Weights of a small GPT-style language model, trained from scratch on English Wikipedia.
Size: 10 layers, width 96, 3 heads of 32, MLP 256 tanh GELU, vocabulary 2048.
Training: a variant of Adam for these matrices, 153M tokens, 4667 steps.
Each number is 200 + 30 x the weight over the matrix's rms, rounded and kept within 0 to 999. Layers, rows and columns count from 0.

# layer 6 MLP down (transposed), 256x96, rms 0.0986, rows 103-175, columns 48-95
233,205,230,151,191,224,183,222,230,186,178,142,130,168,240,229,163,231,224,172,177,235,196,252,161,188,245,209,224,216,216,168,134,192,191,177,291,164,200,250,240,210,177,213,257,213,211,237
187,221,126,179,185,154,199,205,278,135,250,196,165,214,182,206,187,242,188,239,183,237,180,215,184,150,222,251,255,230,150,215,203,212,216,173,158,194,182,265,147,207,222,233,201,170,185,180
170,122,211,184,186,203,222,156,181,197,243,177,199,166,184,202,211,197,154,181,111,197,209,214,189,207,202,192,164,226,192,234,220,216,234,162,189,172,138,232,218,180,246,254,234,224,160,184
148,200,206,200,247,161,188,268,229,191,217,240,220,223,193,226,169,193,130,164,139,172,178,215,241,191,122,198,149,183,179,197,193,197,222,184,249,233,260,263,214,202,225,205,149,185,203,223
194,201,220,178,159,194,190,174,226,178,176,217,226,178,224,199,172,198,193,230,178,202,178,175,176,209,255,194,238,195,263,222,185,219,272,212,211,204,190,217,243,194,227,145,180,271,176,206
218,135,198,186,208,228,244,151,179,231,207,231,198,218,189,237,236,199,200,192,205,175,179,210,175,212,141,215,155,187,245,163,191,177,191,256,218,234,205,247,181,196,197,183,186,178,217,206
175,216,207,180,216,197,189,222,161,210,160,241,161,204,209,144,200,206,219,247,207,238,195,233,199,176,238,182,241,150,223,204,190,235,165,207,237,183,201,150,160,210,202,195,182,184,190,229
192,199,176,208,196,173,186,145,194,222,212,228,235,204,177,200,246,230,176,182,169,189,242,192,203,234,214,221,202,198,182,255,240,215,206,177,249,229,181,190,228,207,204,178,177,203,270,169
201,140,192,241,212,209,219,210,198,224,213,135,153,198,224,202,196,209,189,248,207,211,199,185,225,171,167,228,148,197,166,235,176,252,234,186,222,193,213,147,218,184,169,167,157,161,188,195
191,181,207,188,230,254,224,200,266,199,175,179,214,197,167,235,184,189,185,218,256,168,196,226,190,168,216,232,178,215,193,141,193,218,231,209,195,193,236,213,170,202,220,203,241,174,225,174
214,233,196,179,244,218,150,206,223,185,197,211,214,206,233,193,189,173,215,210,235,180,187,220,184,185,191,200,141,186,243,217,205,258,174,179,218,214,188,160,183,262,154,208,165,167,193,210
177,137,157,200,175,197,168,188,208,237,228,176,183,219,241,190,217,199,169,185,168,129,218,285,222,184,233,180,185,201,246,254,134,211,199,135,198,172,203,262,203,168,187,186,183,249,97,165
219,169,174,147,254,186,206,149,234,155,190,231,157,167,193,201,202,190,232,246,187,194,220,178,184,186,264,172,185,182,187,174,142,216,207,285,160,216,205,212,173,188,189,171,202,207,183,152
154,136,180,199,185,233,196,202,180,173,238,190,175,235,164,199,204,209,261,214,212,178,221,168,196,215,248,212,227,219,253,189,178,213,180,199,161,215,184,177,196,175,219,238,161,190,226,152
249,183,176,184,222,220,160,165,123,208,167,233,228,203,159,220,225,190,192,198,197,213,179,186,206,182,269,217,255,170,217,196,170,168,189,252,205,205,251,168,253,200,219,197,228,232,208,221
173,135,238,170,205,137,197,241,150,207,236,225,214,184,157,157,209,179,176,241,253,283,252,214,250,183,269,167,203,213,215,158,225,198,180,202,174,242,219,195,153,179,150,260,220,193,210,201
186,172,201,189,217,271,166,184,132,236,235,208,186,198,194,186,263,180,240,209,173,170,180,215,230,210,225,210,189,199,231,230,176,134,159,108,259,154,227,218,192,196,236,240,139,163,162,197
180,247,215,140,205,197,202,216,190,231,224,244,190,231,121,218,258,207,132,152,253,206,171,217,182,190,225,136,238,230,215,191,185,168,260,210,254,195,206,212,201,204,226,197,195,217,208,197
235,228,205,181,228,217,140,140,222,224,224,246,258,184,158,235,170,201,126,198,201,191,186,178,219,195,220,233,208,182,177,216,161,189,171,201,223,208,192,119,221,227,137,175,231,172,228,149
172,186,172,240,222,225,196,193,157,243,216,217,208,169,229,263,201,210,200,196,200,195,256,238,199,169,199,170,195,162,174,206,218,246,238,199,202,184,202,215,225,166,274,174,196,189,257,196
182,197,143,243,216,214,162,154,202,233,168,140,232,206,179,224,206,154,250,173,245,241,236,192,169,192,179,160,183,189,230,201,197,186,277,191,216,185,189,216,199,230,271,190,183,179,223,215
185,238,223,183,216,218,211,236,162,252,186,218,187,229,179,193,189,177,180,223,191,206,247,206,197,204,156,166,186,201,157,178,197,183,203,192,203,195,161,150,201,207,221,202,177,198,146,172
237,211,162,198,176,146,175,218,194,231,204,210,226,198,224,179,261,223,158,172,246,182,177,220,192,195,201,220,179,188,202,186,172,230,208,235,174,221,207,155,197,218,210,210,202,254,208,188
228,194,209,203,223,180,194,221,158,184,230,192,253,196,189,240,191,155,186,214,217,201,156,145,190,228,232,224,258,181,177,260,183,177,181,162,224,204,226,181,216,187,226,261,174,184,205,179
202,166,162,188,178,172,226,176,216,150,227,189,240,199,253,179,241,167,224,204,206,196,168,241,227,149,230,278,191,205,252,177,240,242,229,203,151,146,209,197,238,219,180,156,229,211,187,162
196,180,223,211,145,210,194,200,254,231,219,203,181,210,175,256,203,216,200,181,153,170,224,234,171,166,193,192,222,216,222,184,188,215,217,186,195,163,124,160,221,228,187,186,266,174,222,190
216,268,229,194,192,208,187,158,271,220,193,190,214,208,185,145,143,183,190,218,232,214,215,202,164,208,174,244,192,238,146,139,214,195,164,139,260,164,134,215,226,212,229,202,155,192,227,198
196,179,267,194,168,201,191,272,210,232,178,219,208,183,198,200,183,250,163,200,193,203,211,243,168,212,213,165,210,149,243,199,237,215,194,259,207,255,198,186,201,184,216,214,260,135,160,219
206,239,149,252,195,165,171,208,270,216,202,193,229,252,206,163,234,234,222,221,249,160,264,246,184,183,171,186,176,234,222,203,195,220,237,186,213,204,204,222,233,233,207,181,230,162,193,179
145,156,148,199,208,219,188,196,184,224,187,201,184,182,188,176,195,218,181,231,201,239,238,183,180,227,185,217,178,171,202,199,216,186,246,216,167,251,215,204,146,171,246,196,252,203,205,201
190,266,183,213,197,189,166,244,212,211,168,191,178,159,243,210,189,264,208,164,221,210,198,202,207,133,186,171,176,158,188,230,215,199,197,199,192,150,239,211,209,184,202,208,218,220,207,232
159,256,128,145,173,241,132,189,241,181,208,198,117,195,246,193,206,215,189,185,159,200,241,233,239,218,193,210,231,198,191,174,165,208,209,219,249,218,161,224,180,233,170,177,183,170,249,177
237,179,200,203,202,217,196,282,180,173,186,167,170,210,197,197,214,171,183,172,204,220,211,243,175,208,176,203,172,202,245,192,183,192,194,217,153,157,192,187,192,203,206,239,228,147,166,198
200,165,221,207,227,205,209,232,192,180,205,198,200,164,231,173,239,163,263,169,176,250,244,191,235,152,151,223,195,194,192,160,232,186,227,247,162,160,201,195,206,257,211,225,215,146,182,209
230,207,155,188,205,171,202,180,208,255,168,225,213,195,179,193,212,162,141,224,178,153,154,230,168,203,223,232,156,203,217,167,191,200,239,198,252,248,203,233,280,224,245,181,221,168,260,214
170,179,157,205,222,223,214,182,237,167,220,171,206,158,201,215,184,229,149,272,215,188,149,180,175,175,204,154,222,201,191,244,218,172,245,222,183,233,213,142,197,181,184,201,172,171,191,235
165,218,228,222,217,193,216,171,192,200,228,197,236,214,192,169,184,183,158,230,192,233,168,187,241,183,177,198,212,191,147,244,199,194,215,169,199,193,191,220,259,165,220,208,188,245,152,125
193,252,196,186,224,222,171,196,201,171,168,199,233,195,215,224,251,193,194,150,166,136,191,236,219,134,214,154,176,203,238,207,213,190,194,202,216,184,198,174,265,221,196,224,224,243,213,161
182,205,199,201,256,142,210,173,178,248,215,202,162,180,204,237,181,165,234,178,176,186,185,197,168,216,225,216,191,179,185,207,158,214,192,204,236,172,212,207,201,227,158,233,212,188,171,211
220,149,180,259,206,147,181,129,196,247,261,206,249,257,180,257,190,178,164,201,190,215,170,198,228,228,193,152,157,178,176,211,169,191,192,147,167,185,273,190,172,232,257,173,262,194,191,196
176,202,179,262,156,155,236,210,207,159,193,179,195,211,220,251,205,177,248,158,252,189,186,178,215,267,170,143,206,211,173,193,167,174,143,231,180,257,202,270,121,206,262,219,212,167,197,180
294,188,214,194,201,201,222,162,184,207,186,177,184,232,172,199,245,207,203,171,144,208,184,203,182,219,212,193,202,182,136,203,232,180,179,236,155,221,180,152,236,226,146,161,218,202,173,223
213,166,194,241,259,218,143,252,123,161,173,190,241,226,183,201,190,209,230,255,175,154,199,216,185,196,185,144,192,173,183,181,174,158,215,240,189,231,210,222,241,197,196,189,199,262,204,232
287,136,197,195,169,221,174,223,163,225,204,216,175,213,187,220,176,221,219,164,173,193,210,190,160,174,206,192,224,190,210,226,210,204,156,189,219,186,209,231,251,192,169,199,249,179,229,190
236,85,207,176,181,229,257,180,182,239,179,208,211,185,207,235,152,205,190,189,164,216,193,236,180,256,194,209,187,226,210,209,182,154,206,166,170,183,242,190,256,178,215,197,168,224,184,195
206,183,177,157,266,129,170,232,201,194,200,179,202,208,227,210,163,231,130,199,167,260,233,260,233,219,219,186,176,223,193,198,210,188,170,139,253,216,209,186,197,196,250,232,189,217,195,234
152,207,208,161,218,216,194,169,183,165,189,239,229,173,220,229,214,190,186,176,193,207,195,172,189,223,159,245,226,163,198,222,180,194,207,274,177,254,141,180,207,226,187,168,156,217,213,237
214,182,169,158,200,183,146,236,136,179,203,249,213,218,211,161,219,203,219,227,193,194,194,200,228,217,192,220,275,179,149,195,206,205,206,200,238,176,207,217,194,204,234,211,187,123,200,198
189,262,216,170,184,205,164,157,199,206,215,150,222,211,166,232,149,194,208,198,167,197,183,193,171,153,233,188,183,200,188,191,165,202,236,237,196,221,179,180,290,238,225,203,206,204,192,206
226,209,228,244,203,197,208,209,193,183,166,206,198,238,176,190,175,197,251,211,217,195,176,196,193,191,239,182,220,195,191,184,205,207,228,205,207,216,193,187,195,222,198,223,223,208,135,163
191,133,175,217,159,189,199,245,220,152,225,234,154,252,259,181,217,238,186,172,172,213,193,145,217,144,165,238,189,149,172,235,212,236,201,252,190,235,172,216,142,201,247,230,210,200,212,142
198,191,180,136,207,223,189,241,206,200,229,176,180,212,232,201,191,231,213,185,203,235,170,109,228,192,186,185,207,197,228,213,269,228,171,235,204,198,172,163,235,201,181,192,164,218,196,138
195,159,144,193,168,207,139,267,202,160,189,161,222,150,203,244,217,185,215,235,178,118,219,253,185,208,227,170,173,199,228,231,236,269,169,175,180,206,178,198,229,206,242,198,219,177,177,129
239,227,190,217,174,222,208,141,176,181,176,196,249,230,261,212,231,209,174,225,210,164,186,214,198,213,203,222,263,179,212,215,193,209,186,150,212,221,250,235,191,184,153,237,237,170,204,226
175,254,237,190,212,183,191,242,226,202,221,142,246,241,210,204,193,226,212,194,162,185,188,183,151,200,197,207,232,205,198,204,151,234,228,199,170,206,228,191,220,183,237,193,192,220,169,179
205,178,170,212,224,219,219,199,210,221,124,204,169,176,210,201,153,178,217,195,233,170,189,228,247,204,236,212,175,219,181,220,204,203,215,237,224,173,214,168,203,177,193,238,190,171,188,202
234,161,212,186,200,198,184,139,162,176,230,211,224,224,189,178,142,216,224,201,183,173,150,252,165,217,202,201,212,220,208,236,227,190,233,224,203,226,172,237,195,169,241,218,203,214,190,131
174,217,227,183,190,183,177,236,167,193,163,172,216,220,180,188,164,213,201,209,258,177,224,190,251,185,159,183,243,185,250,235,217,185,207,233,163,219,219,200,210,218,207,203,207,171,218,239
195,162,192,181,163,185,201,208,209,197,200,190,181,177,195,222,187,244,222,202,198,223,192,150,269,197,146,177,226,212,158,215,254,215,241,167,225,189,122,183,179,263,219,217,200,206,209,207
228,209,177,229,204,193,262,208,187,158,215,211,158,249,199,205,210,215,195,264,169,168,205,240,264,236,200,237,214,126,289,189,191,187,196,185,197,191,235,207,195,194,146,237,215,201,195,213
176,250,200,185,175,199,191,211,197,201,174,215,149,222,183,209,197,186,200,223,206,202,170,241,163,175,243,223,218,215,204,140,213,235,229,242,215,203,228,183,194,185,221,192,195,196,210,178
213,194,184,169,145,275,161,302,151,195,220,175,239,208,194,161,187,210,163,232,218,199,200,166,150,234,281,154,143,203,206,178,169,261,247,241,235,194,214,127,220,197,178,197,209,154,200,178
178,148,220,194,183,172,150,218,166,145,207,209,253,206,191,200,220,216,180,227,173,159,223,230,194,214,183,226,127,208,199,174,211,234,204,214,205,219,242,208,191,202,206,194,237,169,228,275
203,130,161,239,219,261,169,195,219,171,161,170,193,193,228,211,172,156,194,235,248,266,262,188,223,150,234,166,164,210,206,242,199,278,203,234,226,225,173,149,204,219,191,174,191,169,165,236
169,194,214,154,205,187,199,211,182,213,157,182,213,176,227,156,161,221,179,233,209,133,210,195,216,255,214,203,209,180,220,155,230,230,196,202,213,199,222,177,221,157,207,197,164,160,182,200
198,219,191,210,236,202,223,236,200,193,200,204,227,203,193,198,211,258,164,242,243,222,146,155,185,178,175,199,169,201,193,205,186,246,225,221,237,226,201,182,197,185,190,157,170,203,236,229
231,202,235,219,218,248,220,195,233,199,219,187,254,167,196,220,191,190,186,218,188,241,199,234,217,204,228,159,217,192,207,221,271,168,238,170,210,228,167,178,177,231,169,199,223,242,219,247
195,208,149,188,145,185,143,189,164,240,208,209,144,164,177,183,209,174,211,221,218,187,261,227,175,174,236,218,190,184,202,127,220,237,159,230,217,191,183,182,213,202,115,222,187,202,193,207
183,248,191,218,225,159,241,195,164,213,193,197,209,168,201,196,175,220,201,202,228,148,165,199,249,190,216,192,224,217,196,216,168,144,202,172,219,193,216,192,202,226,133,185,158,212,200,172
238,166,172,230,214,205,195,195,224,183,193,179,172,237,206,216,181,240,206,188,257,208,183,189,144,187,220,225,222,194,213,166,173,211,198,201,229,194,196,192,188,246,221,156,246,278,156,176
179,242,223,182,203,196,200,199,174,166,170,182,174,228,180,261,199,180,202,214,196,203,202,189,180,232,174,192,195,140,226,206,160,188,126,156,156,202,242,173,198,212,202,182,274,209,210,209
111,207,165,198,209,163,178,262,177,232,149,209,209,186,187,183,223,184,207,186,211,188,201,218,252,200,238,246,170,128,235,185,286,223,211,210,189,210,208,157,211,206,207,179,185,189,190,210
240,141,191,202,210,218,160,178,230,203,176,168,201,234,202,177,168,217,190,193,200,179,161,217,151,219,273,219,157,152,246,254,165,208,243,181,168,227,163,198,213,203,177,210,198,130,166,219
# layer 6 MLP up, 256x96, rms 0.122, rows 104-175, columns 48-95
170,184,214,196,209,200,188,175,206,207,154,168,185,137,252,121,182,221,220,154,214,208,184,271,282,224,170,157,179,194,221,243,164,154,189,237,167,212,211,202,194,239,191,186,161,198,181,246
211,143,161,187,215,179,228,191,186,183,252,189,139,245,184,134,230,227,266,172,199,216,232,189,204,246,167,179,163,262,216,280,204,153,206,232,221,230,195,240,161,224,218,197,164,202,115,207
163,200,189,203,169,206,243,232,213,212,130,202,155,131,182,224,179,196,241,196,151,179,146,162,212,183,240,180,146,183,249,182,209,206,169,160,192,227,201,205,172,203,284,159,149,304,152,198
159,181,148,194,202,202,164,200,206,206,238,190,188,165,259,197,174,160,261,230,201,187,194,205,199,234,204,188,194,209,190,219,201,193,220,201,198,200,223,221,187,240,204,217,178,144,156,259
230,188,229,176,173,213,186,234,226,223,196,167,171,208,216,124,160,215,172,200,226,246,189,122,230,251,227,242,175,190,189,194,255,153,211,144,222,272,177,205,192,211,243,161,210,185,202,171
187,212,217,215,228,218,184,160,192,233,250,209,219,182,204,252,207,215,151,162,211,197,185,179,199,231,166,116,213,190,236,189,202,180,187,182,202,234,191,210,223,236,219,154,205,223,155,230
175,214,188,196,177,186,170,209,211,185,222,181,198,174,246,225,199,202,222,243,237,204,153,150,171,181,231,166,199,191,200,161,223,168,208,245,171,203,187,211,192,163,213,163,202,181,156,235
230,198,199,208,158,192,197,165,234,192,193,189,186,183,154,199,184,204,237,175,221,230,234,195,234,199,168,209,218,230,207,197,266,182,178,223,180,191,223,235,155,185,183,202,210,179,219,212
173,199,204,202,203,208,154,225,176,198,186,182,191,186,223,137,148,229,204,187,183,210,191,220,218,206,199,188,150,193,240,200,191,183,200,181,188,256,239,209,185,175,251,155,162,263,198,203
182,202,243,237,165,210,192,208,199,234,198,190,223,178,217,157,150,193,194,199,167,210,226,153,213,216,190,135,221,241,150,181,192,179,190,217,182,219,203,227,188,186,233,247,183,219,194,208
158,149,193,227,207,166,177,178,238,142,263,162,173,164,180,190,223,191,177,178,233,181,244,199,244,216,141,218,274,209,201,236,228,241,171,210,171,217,135,207,143,199,229,197,138,165,180,216
257,199,239,242,188,186,169,163,229,190,149,240,182,188,230,134,134,258,162,244,216,202,242,208,208,229,173,170,124,192,255,163,215,143,187,227,180,221,232,224,139,177,247,203,176,186,155,168
233,175,228,232,215,199,172,189,225,186,191,207,193,182,278,194,171,160,207,233,178,226,222,154,184,241,172,196,210,240,178,225,221,168,180,197,156,222,177,212,181,219,219,226,165,160,186,235
227,180,224,180,200,178,268,217,190,128,204,161,191,213,234,216,212,215,199,223,243,194,255,178,170,226,183,162,172,237,187,198,211,242,196,189,211,181,178,208,215,190,202,178,187,197,198,231
192,129,164,202,210,131,268,207,238,188,243,218,148,155,176,180,146,249,200,233,187,291,174,166,212,254,161,186,171,179,294,166,196,183,198,222,202,233,178,203,207,192,230,220,216,240,96,221
182,178,245,239,198,204,208,201,205,238,163,207,179,258,210,172,249,205,140,101,222,140,205,187,195,243,201,171,201,181,204,160,210,190,134,192,240,200,180,160,211,225,183,182,159,202,203,208
219,176,220,210,219,159,150,153,202,184,246,167,223,201,200,196,171,187,215,218,210,224,233,179,208,261,208,191,200,193,226,212,235,167,142,185,187,197,210,199,166,193,170,163,229,149,165,227
219,164,219,260,183,234,191,194,202,178,194,229,165,230,216,201,177,177,176,166,225,255,205,187,181,216,163,192,218,201,229,263,189,195,144,227,192,263,158,189,214,217,195,194,170,243,204,209
211,135,249,205,132,208,187,163,140,127,194,144,191,190,269,231,230,222,189,204,222,209,205,227,213,230,199,185,148,225,231,234,203,219,204,215,235,212,143,240,189,148,281,120,188,171,168,217
181,185,200,244,203,179,216,137,207,178,177,164,222,227,145,162,221,177,236,180,205,184,254,174,230,222,185,200,194,221,156,195,292,168,169,188,214,212,199,255,191,223,279,232,153,216,194,207
205,188,197,192,234,211,212,130,210,211,205,232,207,184,213,187,198,250,193,148,185,196,192,184,283,225,192,142,203,228,197,171,225,201,207,233,220,248,188,231,180,206,182,192,213,178,199,201
187,203,215,214,218,213,221,189,216,182,200,241,160,133,223,151,114,192,167,200,209,206,197,223,205,227,259,212,194,211,208,186,195,222,206,164,161,250,166,188,198,230,279,188,200,203,170,240
105,196,268,212,190,158,213,221,187,186,223,213,183,207,223,180,242,209,159,218,211,226,245,209,199,231,190,188,227,189,248,210,218,186,218,214,148,231,163,171,234,206,154,207,191,193,213,234
200,182,209,226,218,211,268,169,208,169,219,199,173,189,179,202,178,214,198,198,229,261,190,217,248,218,203,151,192,181,219,239,194,187,123,272,187,193,198,174,196,250,172,192,171,241,230,181
195,220,167,219,230,208,178,196,201,180,193,138,175,222,164,160,197,179,208,224,228,230,254,179,259,221,188,215,244,191,198,219,210,129,183,222,195,214,246,217,197,191,241,197,170,198,256,195
175,177,235,218,154,229,192,208,232,208,194,212,126,171,204,211,184,253,237,182,213,247,208,191,174,257,203,243,166,167,263,172,199,136,126,195,210,217,198,164,223,153,216,180,155,245,154,197
171,188,198,208,235,177,215,245,224,182,221,160,240,210,222,172,165,129,215,227,198,210,219,196,197,237,180,230,159,214,191,251,212,192,152,209,184,246,196,251,228,163,188,199,194,212,188,219
186,156,277,221,213,209,227,197,155,266,147,175,167,230,166,209,180,179,240,158,197,193,231,169,206,185,218,225,139,175,210,234,242,160,176,166,220,194,194,223,180,243,211,192,140,212,174,238
174,218,218,206,157,207,218,215,232,182,240,173,200,210,226,200,146,194,191,193,241,218,234,173,247,189,170,217,171,190,204,202,193,221,207,213,176,212,187,140,222,254,172,176,191,170,215,220
194,242,206,203,216,230,200,162,188,200,184,210,205,222,242,168,180,202,195,217,201,241,190,145,213,199,208,148,223,207,173,213,202,170,144,187,144,229,191,207,211,200,165,234,204,218,186,199
188,172,245,228,196,207,191,131,188,152,198,130,254,220,208,140,203,156,220,220,221,212,259,189,177,177,204,196,216,224,221,231,226,195,174,154,185,215,186,192,263,199,232,230,162,213,196,235
171,174,193,185,162,174,160,160,203,201,237,161,200,236,172,193,208,177,217,206,253,217,209,180,227,244,149,164,210,174,201,222,209,210,201,193,263,235,210,173,193,146,210,197,183,239,215,204
181,191,157,212,148,215,193,224,184,208,220,193,208,187,203,174,184,243,182,202,165,199,184,240,226,225,248,187,181,247,236,244,199,155,207,177,242,255,168,206,201,165,160,152,191,195,216,210
189,190,196,231,178,166,147,208,217,207,212,160,132,229,218,123,143,182,203,170,168,184,158,108,194,228,218,211,146,190,226,209,231,202,157,195,252,191,172,206,218,188,205,240,202,211,200,226
215,174,189,193,211,159,171,212,226,161,193,228,132,220,259,217,189,181,188,189,188,187,227,189,209,217,195,219,149,218,240,179,220,241,211,200,182,181,193,249,163,232,206,107,179,207,195,208
213,174,216,229,183,174,220,232,172,161,177,204,187,163,175,201,182,180,262,191,201,252,202,195,195,223,250,240,165,225,220,191,206,153,196,233,202,199,146,175,205,218,181,256,185,165,182,206
197,228,205,189,215,150,196,157,177,205,241,204,236,175,197,209,163,227,202,223,200,254,232,197,283,216,222,204,243,207,228,195,193,177,143,206,156,226,140,200,196,173,220,162,208,177,148,200
165,156,258,191,191,209,225,225,200,220,234,228,155,211,179,206,157,186,225,183,220,218,249,178,204,231,188,194,219,255,219,229,213,159,165,169,221,258,184,212,179,271,195,225,137,235,193,229
204,159,231,222,206,304,182,146,171,203,210,175,150,214,250,220,164,177,222,248,173,199,259,219,200,213,217,207,207,246,208,226,230,170,193,199,167,250,260,220,144,223,247,182,157,195,195,238
181,199,212,235,175,171,200,198,175,245,264,113,193,188,211,157,196,226,235,208,198,222,216,179,270,235,136,143,147,235,177,209,210,191,167,189,211,202,230,196,182,205,240,194,179,211,195,237
170,194,203,239,132,218,239,201,181,181,230,177,220,210,272,160,188,184,227,251,182,192,193,183,237,197,173,162,197,267,155,173,220,209,141,201,205,222,252,268,143,200,202,217,137,199,215,227
207,210,185,170,208,187,214,142,200,117,140,132,191,207,251,162,151,200,188,214,201,221,238,176,236,223,244,139,152,252,251,233,240,167,211,207,236,193,208,234,142,261,257,156,182,224,206,210
174,178,215,239,197,235,191,148,171,196,166,171,164,194,191,211,209,204,240,179,233,172,172,213,198,235,163,194,198,188,236,245,165,187,192,214,205,171,178,182,196,219,245,220,103,229,208,236
179,157,190,183,199,198,171,204,222,145,191,215,218,186,225,184,195,170,224,260,198,193,206,173,200,200,189,225,152,196,284,244,249,180,204,208,197,218,165,209,173,175,204,169,241,218,144,246
216,183,208,193,183,231,237,200,204,146,185,191,193,217,254,202,169,172,274,225,200,164,209,195,210,166,182,210,222,238,225,214,190,252,201,204,202,237,194,204,158,231,182,136,211,154,214,184
201,172,184,179,203,123,197,186,159,229,221,163,195,236,197,194,223,208,187,169,152,211,232,207,216,174,160,153,205,211,219,219,190,172,179,178,232,195,237,210,183,174,190,182,209,201,209,218
150,192,164,186,221,138,196,154,183,190,226,219,164,186,205,189,188,207,138,212,239,232,237,182,200,228,215,203,176,217,216,248,252,232,213,175,196,291,144,169,207,261,221,171,188,234,232,218
193,181,191,207,234,229,203,238,160,194,207,231,160,178,237,202,213,205,186,182,181,243,209,225,183,242,208,163,200,228,231,252,237,155,140,209,179,289,166,213,168,207,213,208,206,172,221,199
196,194,187,194,216,139,222,171,201,210,243,141,228,215,238,187,202,171,189,197,200,195,272,133,214,229,179,205,212,234,174,222,193,230,192,200,192,206,191,167,197,240,169,161,204,175,218,231
176,196,250,211,189,118,178,201,183,213,172,190,212,135,153,204,181,215,167,216,268,191,177,167,202,209,187,280,170,188,198,193,181,186,158,215,213,172,184,209,161,148,197,167,184,171,211,203
168,177,218,231,230,179,226,211,202,201,177,152,219,216,244,173,207,177,231,229,199,218,270,234,242,229,174,231,222,217,182,184,165,212,208,212,169,210,241,193,197,176,164,257,202,166,202,243
212,133,170,174,202,240,213,216,250,187,233,180,185,187,193,180,197,201,176,154,213,211,206,170,196,266,160,228,132,284,241,202,231,216,160,185,187,168,200,200,244,188,174,229,191,172,157,265
163,149,270,214,184,195,197,210,219,205,215,204,125,199,212,154,191,165,179,142,267,221,224,240,226,182,187,211,200,184,247,224,197,201,199,208,195,195,263,196,209,242,186,188,172,226,212,180
194,215,201,212,181,155,252,154,215,191,194,179,159,204,222,209,196,230,205,188,201,252,219,217,207,204,183,218,237,198,220,150,253,196,208,183,177,263,211,201,185,168,175,197,209,228,197,186
186,183,219,205,163,199,219,226,138,210,224,208,240,188,256,213,204,184,213,204,187,189,201,192,264,220,234,157,172,278,205,222,197,219,191,200,194,213,241,185,206,223,203,154,170,246,197,196
191,159,200,229,162,232,185,261,204,215,218,219,198,213,184,180,211,220,184,234,205,233,191,140,228,278,152,212,165,207,212,189,192,140,208,267,156,197,163,192,214,169,212,205,201,221,228,227
245,178,233,249,167,224,208,198,136,174,164,156,120,185,186,178,161,167,194,147,211,196,203,200,225,227,186,184,177,229,217,176,208,182,218,207,243,219,190,196,228,168,171,226,159,244,188,232
221,161,210,284,127,183,240,189,194,205,229,199,200,181,196,209,161,211,217,158,219,200,224,118,221,183,178,158,177,201,165,198,205,155,194,229,155,268,186,253,181,190,230,210,157,202,204,160
147,207,234,224,130,218,230,150,151,225,156,168,153,192,216,209,201,243,207,246,186,245,185,200,187,243,182,225,148,188,172,180,194,150,150,191,201,210,219,240,131,229,223,129,198,227,155,206
195,207,176,189,217,205,198,205,173,170,215,227,185,177,224,173,185,180,232,126,206,187,216,187,199,184,220,132,211,225,192,207,221,211,210,235,209,254,182,207,133,241,233,211,216,202,212,247
203,166,233,173,180,167,219,148,196,220,243,214,207,223,187,174,212,237,218,148,198,254,207,142,268,237,160,179,168,207,223,184,185,149,147,201,196,195,248,227,165,181,199,244,163,208,167,221
180,181,239,257,167,180,193,176,202,189,198,160,180,138,157,211,152,196,197,190,214,193,197,218,244,210,179,224,137,184,225,200,226,218,204,203,233,206,174,238,178,193,191,195,147,226,172,276
201,186,206,186,193,193,167,176,213,208,188,187,182,187,225,251,231,211,215,187,241,192,205,181,173,228,207,214,175,181,233,215,216,156,160,188,182,242,150,212,216,153,193,130,184,196,200,229
205,199,253,229,170,215,234,177,219,165,174,247,212,217,218,185,163,195,224,243,165,244,240,199,211,187,189,179,197,225,242,173,199,191,200,212,214,179,165,225,202,155,186,189,199,198,194,274
151,176,181,178,212,252,193,193,189,228,149,199,188,186,153,197,205,187,202,177,218,156,210,206,233,222,182,187,198,253,235,204,283,186,193,241,220,215,179,182,204,207,172,208,177,167,140,188
171,195,218,216,160,225,213,191,211,178,214,213,162,235,172,185,136,207,204,186,199,217,200,181,229,187,219,203,152,226,265,214,225,148,164,198,212,207,227,130,199,212,201,199,193,222,219,234
246,172,188,232,203,138,220,159,205,234,162,174,192,209,215,178,221,174,190,209,238,175,157,180,193,224,226,221,165,230,192,184,209,213,167,228,190,181,142,228,179,243,165,210,225,219,213,220
203,183,277,213,131,169,253,224,166,203,184,160,178,188,226,222,181,148,276,197,234,225,242,181,229,190,184,192,175,215,232,222,179,181,225,202,228,185,200,202,201,227,191,127,182,210,151,209
224,198,205,234,162,243,206,200,186,222,180,169,210,196,173,195,207,227,218,167,223,214,182,173,200,234,177,202,178,206,271,198,248,169,157,236,211,225,222,188,171,159,205,206,224,199,156,162
207,133,233,204,187,171,165,217,185,226,254,223,162,213,226,174,232,181,200,188,174,234,219,173,231,185,238,216,232,223,237,211,187,180,173,172,183,234,203,202,209,231,188,182,182,199,159,229
183,192,232,220,182,159,208,194,218,137,280,198,187,177,221,250,169,252,149,180,218,244,188,210,218,250,167,175,195,210,199,208,194,167,146,164,225,208,191,195,172,212,152,175,233,235,177,205
254,162,170,207,164,245,224,182,164,191,221,193,150,170,174,157,201,171,177,187,227,214,195,224,241,222,179,206,241,245,218,217,202,208,203,210,167,236,207,224,174,205,227,217,177,194,151,221